config.yaml
hidden_size: 256
rope_fraction: 1.0
schedule: "wsd"
doc_mask: true
Each number is 50 + 10 x the weight over its row's rms, rounded and kept within 0 to 99. Layers, rows and columns count from 0. The size before them is the row's rms in percent of the matrix's.

# o: layer 6 attention output (transposed), 256x256, rms 0.15, rows 54-55,118-119,181-183,245-247, columns 0-255
# v: layer 6 attention value, 64x256, rms 0.149, rows 54-55, columns 0-255
o181 109:60 64 42 65 42 46 48 44 34 59 34 56 44 48 58 76 49 61 44 40 34 52 40 43 39 58 44 49 58 47 59 36 54 57 46 54 61 46 42 61 55 50 53 43 43 35 40 48 58 55 49 56 48 45 63 60 52 51 57 48 47 45 60 20 60 67 60 63 43 56 44 48 62 50 44 44 54 56 53 40 60 57 60 26 64 44 52 46 56 47 30 56 59 52 58 48 55 47 43 58 56 48 54 50 53 41 58 42 47 47 42 39 58 46 41 45 35 51 67 39 55 49 46 51 68 31 44 60 52 64 43 43 46 57 64 50 45 57 44 44 71 52 59 37 48 51 51 50 34 60 40 42 63 61 61 61 65 51 55 56 52 49 48 41 28 38 49 48 90 56 50 47 62 47 59 51 59 65 62 58 52 58 61 47 55 75 49 30 70 42 55 60 36 49 55 59 41 61 53 28 49 46 47 58 49 43 34 38 36 49 45 49 57 54 57 65 45 29 56 47 43 49 48 63 67 41 53 51 35 37 58 86 43 66 34 60 48 44 48 61 52 44 54 36 54 54 50 63 46 44 39 59 29 53 62 54
o245 093:49 45 42 48 39 55 46 51 50 48 52 55 32 30 54 36 56 56 57 70 59 50 55 41 42 57 38 40 30 46 37 38 47 55 71 71 81 45 49 39 49 23 57 35 54 50 33 36 51 55 34 56 53 53 47 68 64 52 48 29 58 33 56 43 46 34 49 37 54 70 53 55 55 44 58 48 55 49 45 38 43 44 62 36 55 43 49 40 68 54 55 58 48 60 39 54 49 48 47 37 52 35 65 51 28 53 49 39 46 38 50 47 49 47 63 61 53 39 56 69 55 54 58 54 44 45 52 41 48 25 66 48 36 61 62 49 61 54 44 50 44 63 50 53 62 39 42 43 57 42 46 65 49 53 43 44 49 42 22 49 47 53 63 57 49 41 54 51 56 57 59 45 51 59 47 56 23 55 51 67 58 49 41 42 59 58 51 39 59 43 56 46 61 46 48 51 53 45 40 62 50 69 49 60 41 43 68 52 43 45 60 53 50 42 66 54 44 46 42 54 69 47 47 44 68 55 45 55 50 24 62 34 61 60 55 54 63 72 45 36 52 50 40 48 32 52 28 52 64 62 56 55 47 53 57 36
v54 099:56 49 59 58 44 37 48 54 53 28 57 63 51 51 50 41 54 55 63 42 58 50 48 72 41 66 47 48 44 74 59 48 51 80 41 52 40 44 31 65 46 47 57 32 44 69 60 54 55 61 42 45 53 31 44 41 50 57 40 56 49 56 65 50 54 38 45 54 40 48 47 58 53 57 40 61 50 45 47 57 58 47 54 47 58 46 68 54 39 61 58 54 49 59 55 47 48 43 41 42 43 36 61 58 52 52 68 54 62 66 52 53 43 49 72 70 71 61 39 35 43 59 43 35 54 47 46 38 68 55 51 47 53 49 51 57 55 54 63 53 46 45 36 41 55 52 57 72 44 35 52 36 52 39 43 46 57 68 68 43 57 56 58 40 60 41 63 29 41 44 37 47 47 54 40 60 32 50 34 46 37 30 56 44 31 72 53 58 66 27 68 43 56 54 47 37 58 36 54 55 46 68 54 53 63 74 60 39 53 59 56 53 47 61 45 50 39 48 43 61 40 47 63 50 51 46 43 47 46 47 45 48 59 43 42 45 61 53 53 49 51 75 68 48 53 67 24 39 62 47 50 48 54 39 44 51
o54 102:47 52 59 41 32 49 59 37 44 45 58 41 78 55 54 43 45 53 66 56 52 55 51 56 60 33 36 53 58 60 50 25 29 56 49 33 59 51 54 54 44 57 61 66 42 49 42 60 43 55 48 39 44 54 58 36 68 58 51 52 56 51 35 42 45 36 49 40 61 52 51 36 51 52 45 54 45 53 59 52 45 49 48 51 49 48 30 59 50 56 71 50 65 51 56 50 48 60 60 48 59 44 38 36 33 65 40 61 51 41 66 39 44 73 48 41 35 47 47 36 55 24 40 47 56 53 39 72 45 49 49 44 56 44 44 53 37 61 48 57 49 67 53 49 56 43 39 63 48 56 49 51 46 45 61 45 27 50 52 60 47 34 45 41 54 66 61 38 50 42 64 59 48 52 39 51 48 35 40 53 45 56 25 65 49 34 45 40 52 83 55 49 48 59 64 37 55 39 44 39 56 52 63 34 33 54 38 53 57 40 40 58 47 53 64 43 52 45 52 56 72 49 60 63 46 60 39 68 59 53 49 50 46 58 48 55 47 64 60 34 53 41 58 44 77 27 44 51 41 46 50 44 45 49 70 65
o118 094:36 52 38 58 71 73 35 39 44 53 45 50 27 43 50 48 45 29 49 48 44 64 50 34 26 70 57 35 49 42 52 57 44 48 44 55 51 59 61 44 31 47 45 55 64 44 50 48 52 51 51 58 51 58 51 41 40 55 50 58 48 31 47 46 37 61 58 53 44 44 67 59 36 43 46 39 47 55 51 52 50 47 27 50 48 33 50 49 55 42 32 50 50 56 30 55 51 40 52 56 56 36 42 62 55 69 48 43 64 62 47 56 51 35 57 52 40 47 48 58 32 52 65 32 41 30 55 68 35 48 53 62 50 57 44 68 55 63 43 42 47 40 40 42 43 45 35 62 47 59 45 32 53 51 45 51 63 39 62 52 61 43 51 42 49 55 45 53 51 30 46 38 58 58 61 43 55 44 53 48 65 60 48 66 51 34 47 71 43 52 42 50 51 44 62 51 56 67 59 49 45 64 28 65 42 65 30 44 75 62 54 43 61 54 50 52 39 63 48 55 26 54 54 36 50 59 58 39 59 50 55 30 47 64 70 57 55 38 54 49 53 57 52 59 44 68 61 54 46 51 46 56 63 57 48 67
o182 105:64 46 73 52 37 60 57 56 42 53 47 47 46 50 48 44 62 41 44 39 37 48 48 64 44 57 50 44 46 56 48 17 35 61 56 74 63 59 54 57 37 63 43 46 54 62 48 52 51 48 35 54 61 46 58 62 51 55 51 64 62 60 58 62 51 60 40 76 32 52 38 29 45 48 39 57 56 61 49 40 57 64 59 74 59 45 37 40 47 49 57 65 45 44 55 30 59 51 43 57 46 48 46 37 52 47 55 49 54 53 43 55 50 65 45 56 62 54 42 43 42 49 62 50 20 51 43 59 52 68 75 42 37 55 57 35 59 39 46 63 44 53 46 55 64 42 59 50 57 31 59 65 42 60 54 43 71 64 58 47 63 56 44 41 59 47 47 51 52 54 54 54 38 57 63 47 50 60 47 43 55 41 49 44 51 64 62 53 78 47 66 38 53 58 48 49 50 48 57 53 62 66 57 43 67 48 38 37 51 51 60 52 59 48 39 57 47 43 72 42 57 42 61 49 54 42 47 46 64 52 63 61 55 25 56 67 61 48 38 38 45 56 53 39 35 44 63 63 48 43 66 51 43 53 34 60
o246 107:51 41 48 53 35 42 62 34 57 50 50 59 41 50 42 51 66 43 53 47 62 49 35 65 52 42 60 53 54 50 49 62 62 52 52 46 37 31 60 52 69 53 39 34 47 60 40 52 59 41 57 47 53 28 52 61 55 66 56 50 39 48 60 54 35 54 49 32 40 65 50 52 51 46 49 64 45 45 40 46 51 43 50 29 50 68 74 42 55 60 52 34 53 53 53 68 38 57 45 62 16 38 56 78 51 44 38 49 30 70 40 40 49 52 37 55 61 54 31 52 58 55 50 43 49 54 36 21 55 60 53 51 36 48 39 57 42 43 46 43 63 48 48 51 63 37 65 59 40 53 52 61 50 61 57 57 60 42 46 52 61 47 57 39 27 52 41 51 39 50 24 45 38 42 41 60 62 47 45 52 58 49 55 39 48 48 57 51 70 55 53 64 52 54 36 45 66 44 52 58 54 49 49 54 54 51 65 69 41 62 51 33 37 41 63 61 54 62 48 40 65 42 39 51 28 43 58 35 47 43 42 61 33 43 62 47 48 52 58 46 36 44 48 55 58 40 40 54 53 49 64 35 61 46 54 39
v55 096:46 44 50 45 49 71 43 64 55 43 53 46 64 50 60 29 46 60 42 50 45 73 69 67 59 65 54 50 58 39 53 57 36 58 56 50 53 52 36 41 44 36 53 47 44 50 74 48 57 60 58 53 37 37 55 60 54 48 43 40 33 45 32 66 57 51 43 54 53 55 59 67 58 58 48 42 54 66 53 53 52 50 55 47 55 58 43 73 62 61 55 71 53 60 44 55 45 42 43 57 36 58 43 55 48 60 61 48 65 47 66 62 39 43 48 63 56 49 46 65 44 44 43 53 58 68 49 60 44 56 72 37 35 42 31 57 46 43 55 54 48 63 41 59 32 47 47 41 50 48 47 54 45 62 47 39 60 52 62 46 27 54 53 65 50 45 56 43 64 61 56 56 66 50 44 38 48 61 52 55 54 53 40 49 58 70 43 56 56 53 50 68 59 54 51 61 41 24 42 51 47 57 26 40 40 64 47 63 52 47 66 47 49 40 40 44 51 53 64 68 35 62 60 67 42 56 50 52 52 48 73 71 49 74 43 73 48 28 58 55 58 59 62 50 50 53 44 50 54 55 55 45 65 57 41 48
o55 106:47 56 66 59 39 26 58 34 36 49 54 43 48 53 32 77 48 41 58 52 50 46 25 38 50 29 43 67 59 66 58 64 64 62 50 54 40 51 60 73 50 59 45 53 39 36 41 57 41 44 56 44 68 50 49 55 60 45 43 32 60 47 61 55 51 34 50 70 54 41 54 48 50 38 17 41 60 39 69 45 40 53 49 57 67 49 47 62 53 56 50 44 56 48 66 47 62 54 41 47 57 32 49 59 51 55 39 51 33 47 51 41 42 47 49 77 60 59 49 36 55 44 40 47 39 54 44 63 55 70 58 56 57 35 59 53 50 56 68 46 60 45 54 55 76 55 49 31 70 56 51 46 60 52 54 54 49 54 54 61 66 46 42 44 49 50 48 59 58 60 51 58 50 60 49 57 37 36 53 57 49 64 55 57 54 45 56 38 48 44 39 50 23 54 58 42 51 56 44 46 64 44 58 61 61 57 46 50 49 51 42 61 33 41 63 53 36 45 57 15 54 60 54 36 52 56 42 44 54 52 48 31 52 60 61 46 43 40 48 47 60 53 39 56 55 55 41 59 62 55 37 57 50 58 51 55
o119 083:34 69 55 53 49 61 48 62 49 61 49 63 51 46 60 40 70 62 49 29 25 63 80 71 54 63 42 35 58 57 59 39 43 39 49 40 59 50 66 48 64 40 36 40 67 59 65 39 62 46 41 54 50 40 32 45 50 38 59 49 64 49 61 54 44 52 56 36 47 55 58 47 52 44 54 49 48 51 30 39 50 52 52 65 35 44 50 54 54 40 55 45 54 56 44 50 48 44 50 57 63 41 44 62 47 56 46 32 68 49 29 42 45 55 58 40 30 52 51 48 42 46 61 45 40 35 60 54 52 57 46 59 47 62 53 49 51 51 49 62 55 62 48 48 54 40 45 69 31 53 53 60 50 50 54 68 53 44 53 34 46 61 44 49 48 67 53 41 38 65 56 42 56 34 37 42 41 72 40 47 60 46 64 56 48 45 27 63 57 42 56 53 46 42 40 61 35 53 56 43 73 64 54 56 39 53 37 32 46 55 61 55 63 59 54 63 50 57 38 53 64 57 50 74 31 46 50 37 55 44 61 66 61 52 46 38 65 53 53 47 55 54 48 49 63 35 67 40 50 47 67 49 60 56 58 52
o183 101:38 62 32 48 65 64 47 61 74 44 43 43 54 49 39 48 67 52 35 40 61 46 64 31 40 56 84 48 56 41 54 32 34 51 51 60 60 37 61 44 47 49 46 45 53 51 59 50 44 48 51 66 63 55 66 59 53 62 63 51 51 33 48 67 41 59 47 45 54 48 46 52 44 61 54 78 60 55 46 51 46 44 61 49 67 63 39 28 37 54 66 49 60 55 43 46 44 40 37 59 39 39 46 55 54 48 57 46 42 40 65 53 48 50 50 60 52 61 32 60 45 56 61 38 49 28 50 44 72 54 55 53 59 45 59 62 65 44 49 43 68 50 34 56 36 50 56 51 48 48 47 62 57 57 62 44 54 55 56 55 55 55 42 58 66 53 46 56 75 38 39 53 40 67 73 53 53 55 36 54 48 39 35 48 29 45 41 67 60 49 50 49 48 44 52 53 53 47 33 39 60 34 48 57 51 53 54 52 58 55 52 27 42 59 43 37 51 61 47 54 43 20 42 53 51 52 52 59 50 59 56 48 51 62 29 47 54 52 51 58 46 53 53 56 60 68 58 54 40 33 38 59 60 65 60 49
o247 108:44 29 53 50 44 45 39 60 46 42 36 42 57 56 57 49 61 38 46 41 48 58 48 54 60 41 68 38 48 25 28 48 37 66 46 52 61 63 43 58 53 62 59 59 45 52 54 44 53 49 56 51 49 51 57 54 42 40 45 55 48 59 47 46 52 51 55 56 48 56 72 53 45 42 50 37 60 62 40 51 54 64 42 76 48 63 45 47 45 42 53 54 31 53 65 51 35 35 50 31 35 79 43 45 49 55 55 52 41 56 40 45 53 41 64 43 40 67 68 51 56 56 59 60 56 56 50 55 11 50 50 50 60 45 45 41 37 78 40 43 38 46 46 46 52 56 59 52 49 37 66 38 37 48 64 36 42 53 57 42 38 45 38 54 71 54 26 50 50 49 46 57 54 59 66 41 47 53 56 66 54 49 46 41 40 52 36 42 42 52 48 64 76 62 50 45 58 55 51 67 51 52 39 49 60 50 53 48 61 43 62 47 64 56 49 38 60 35 62 60 31 57 55 62 43 45 66 39 50 64 44 42 48 61 48 59 53 49 51 64 52 51 52 32 42 51 53 49 30 39 59 44 37 51 49 75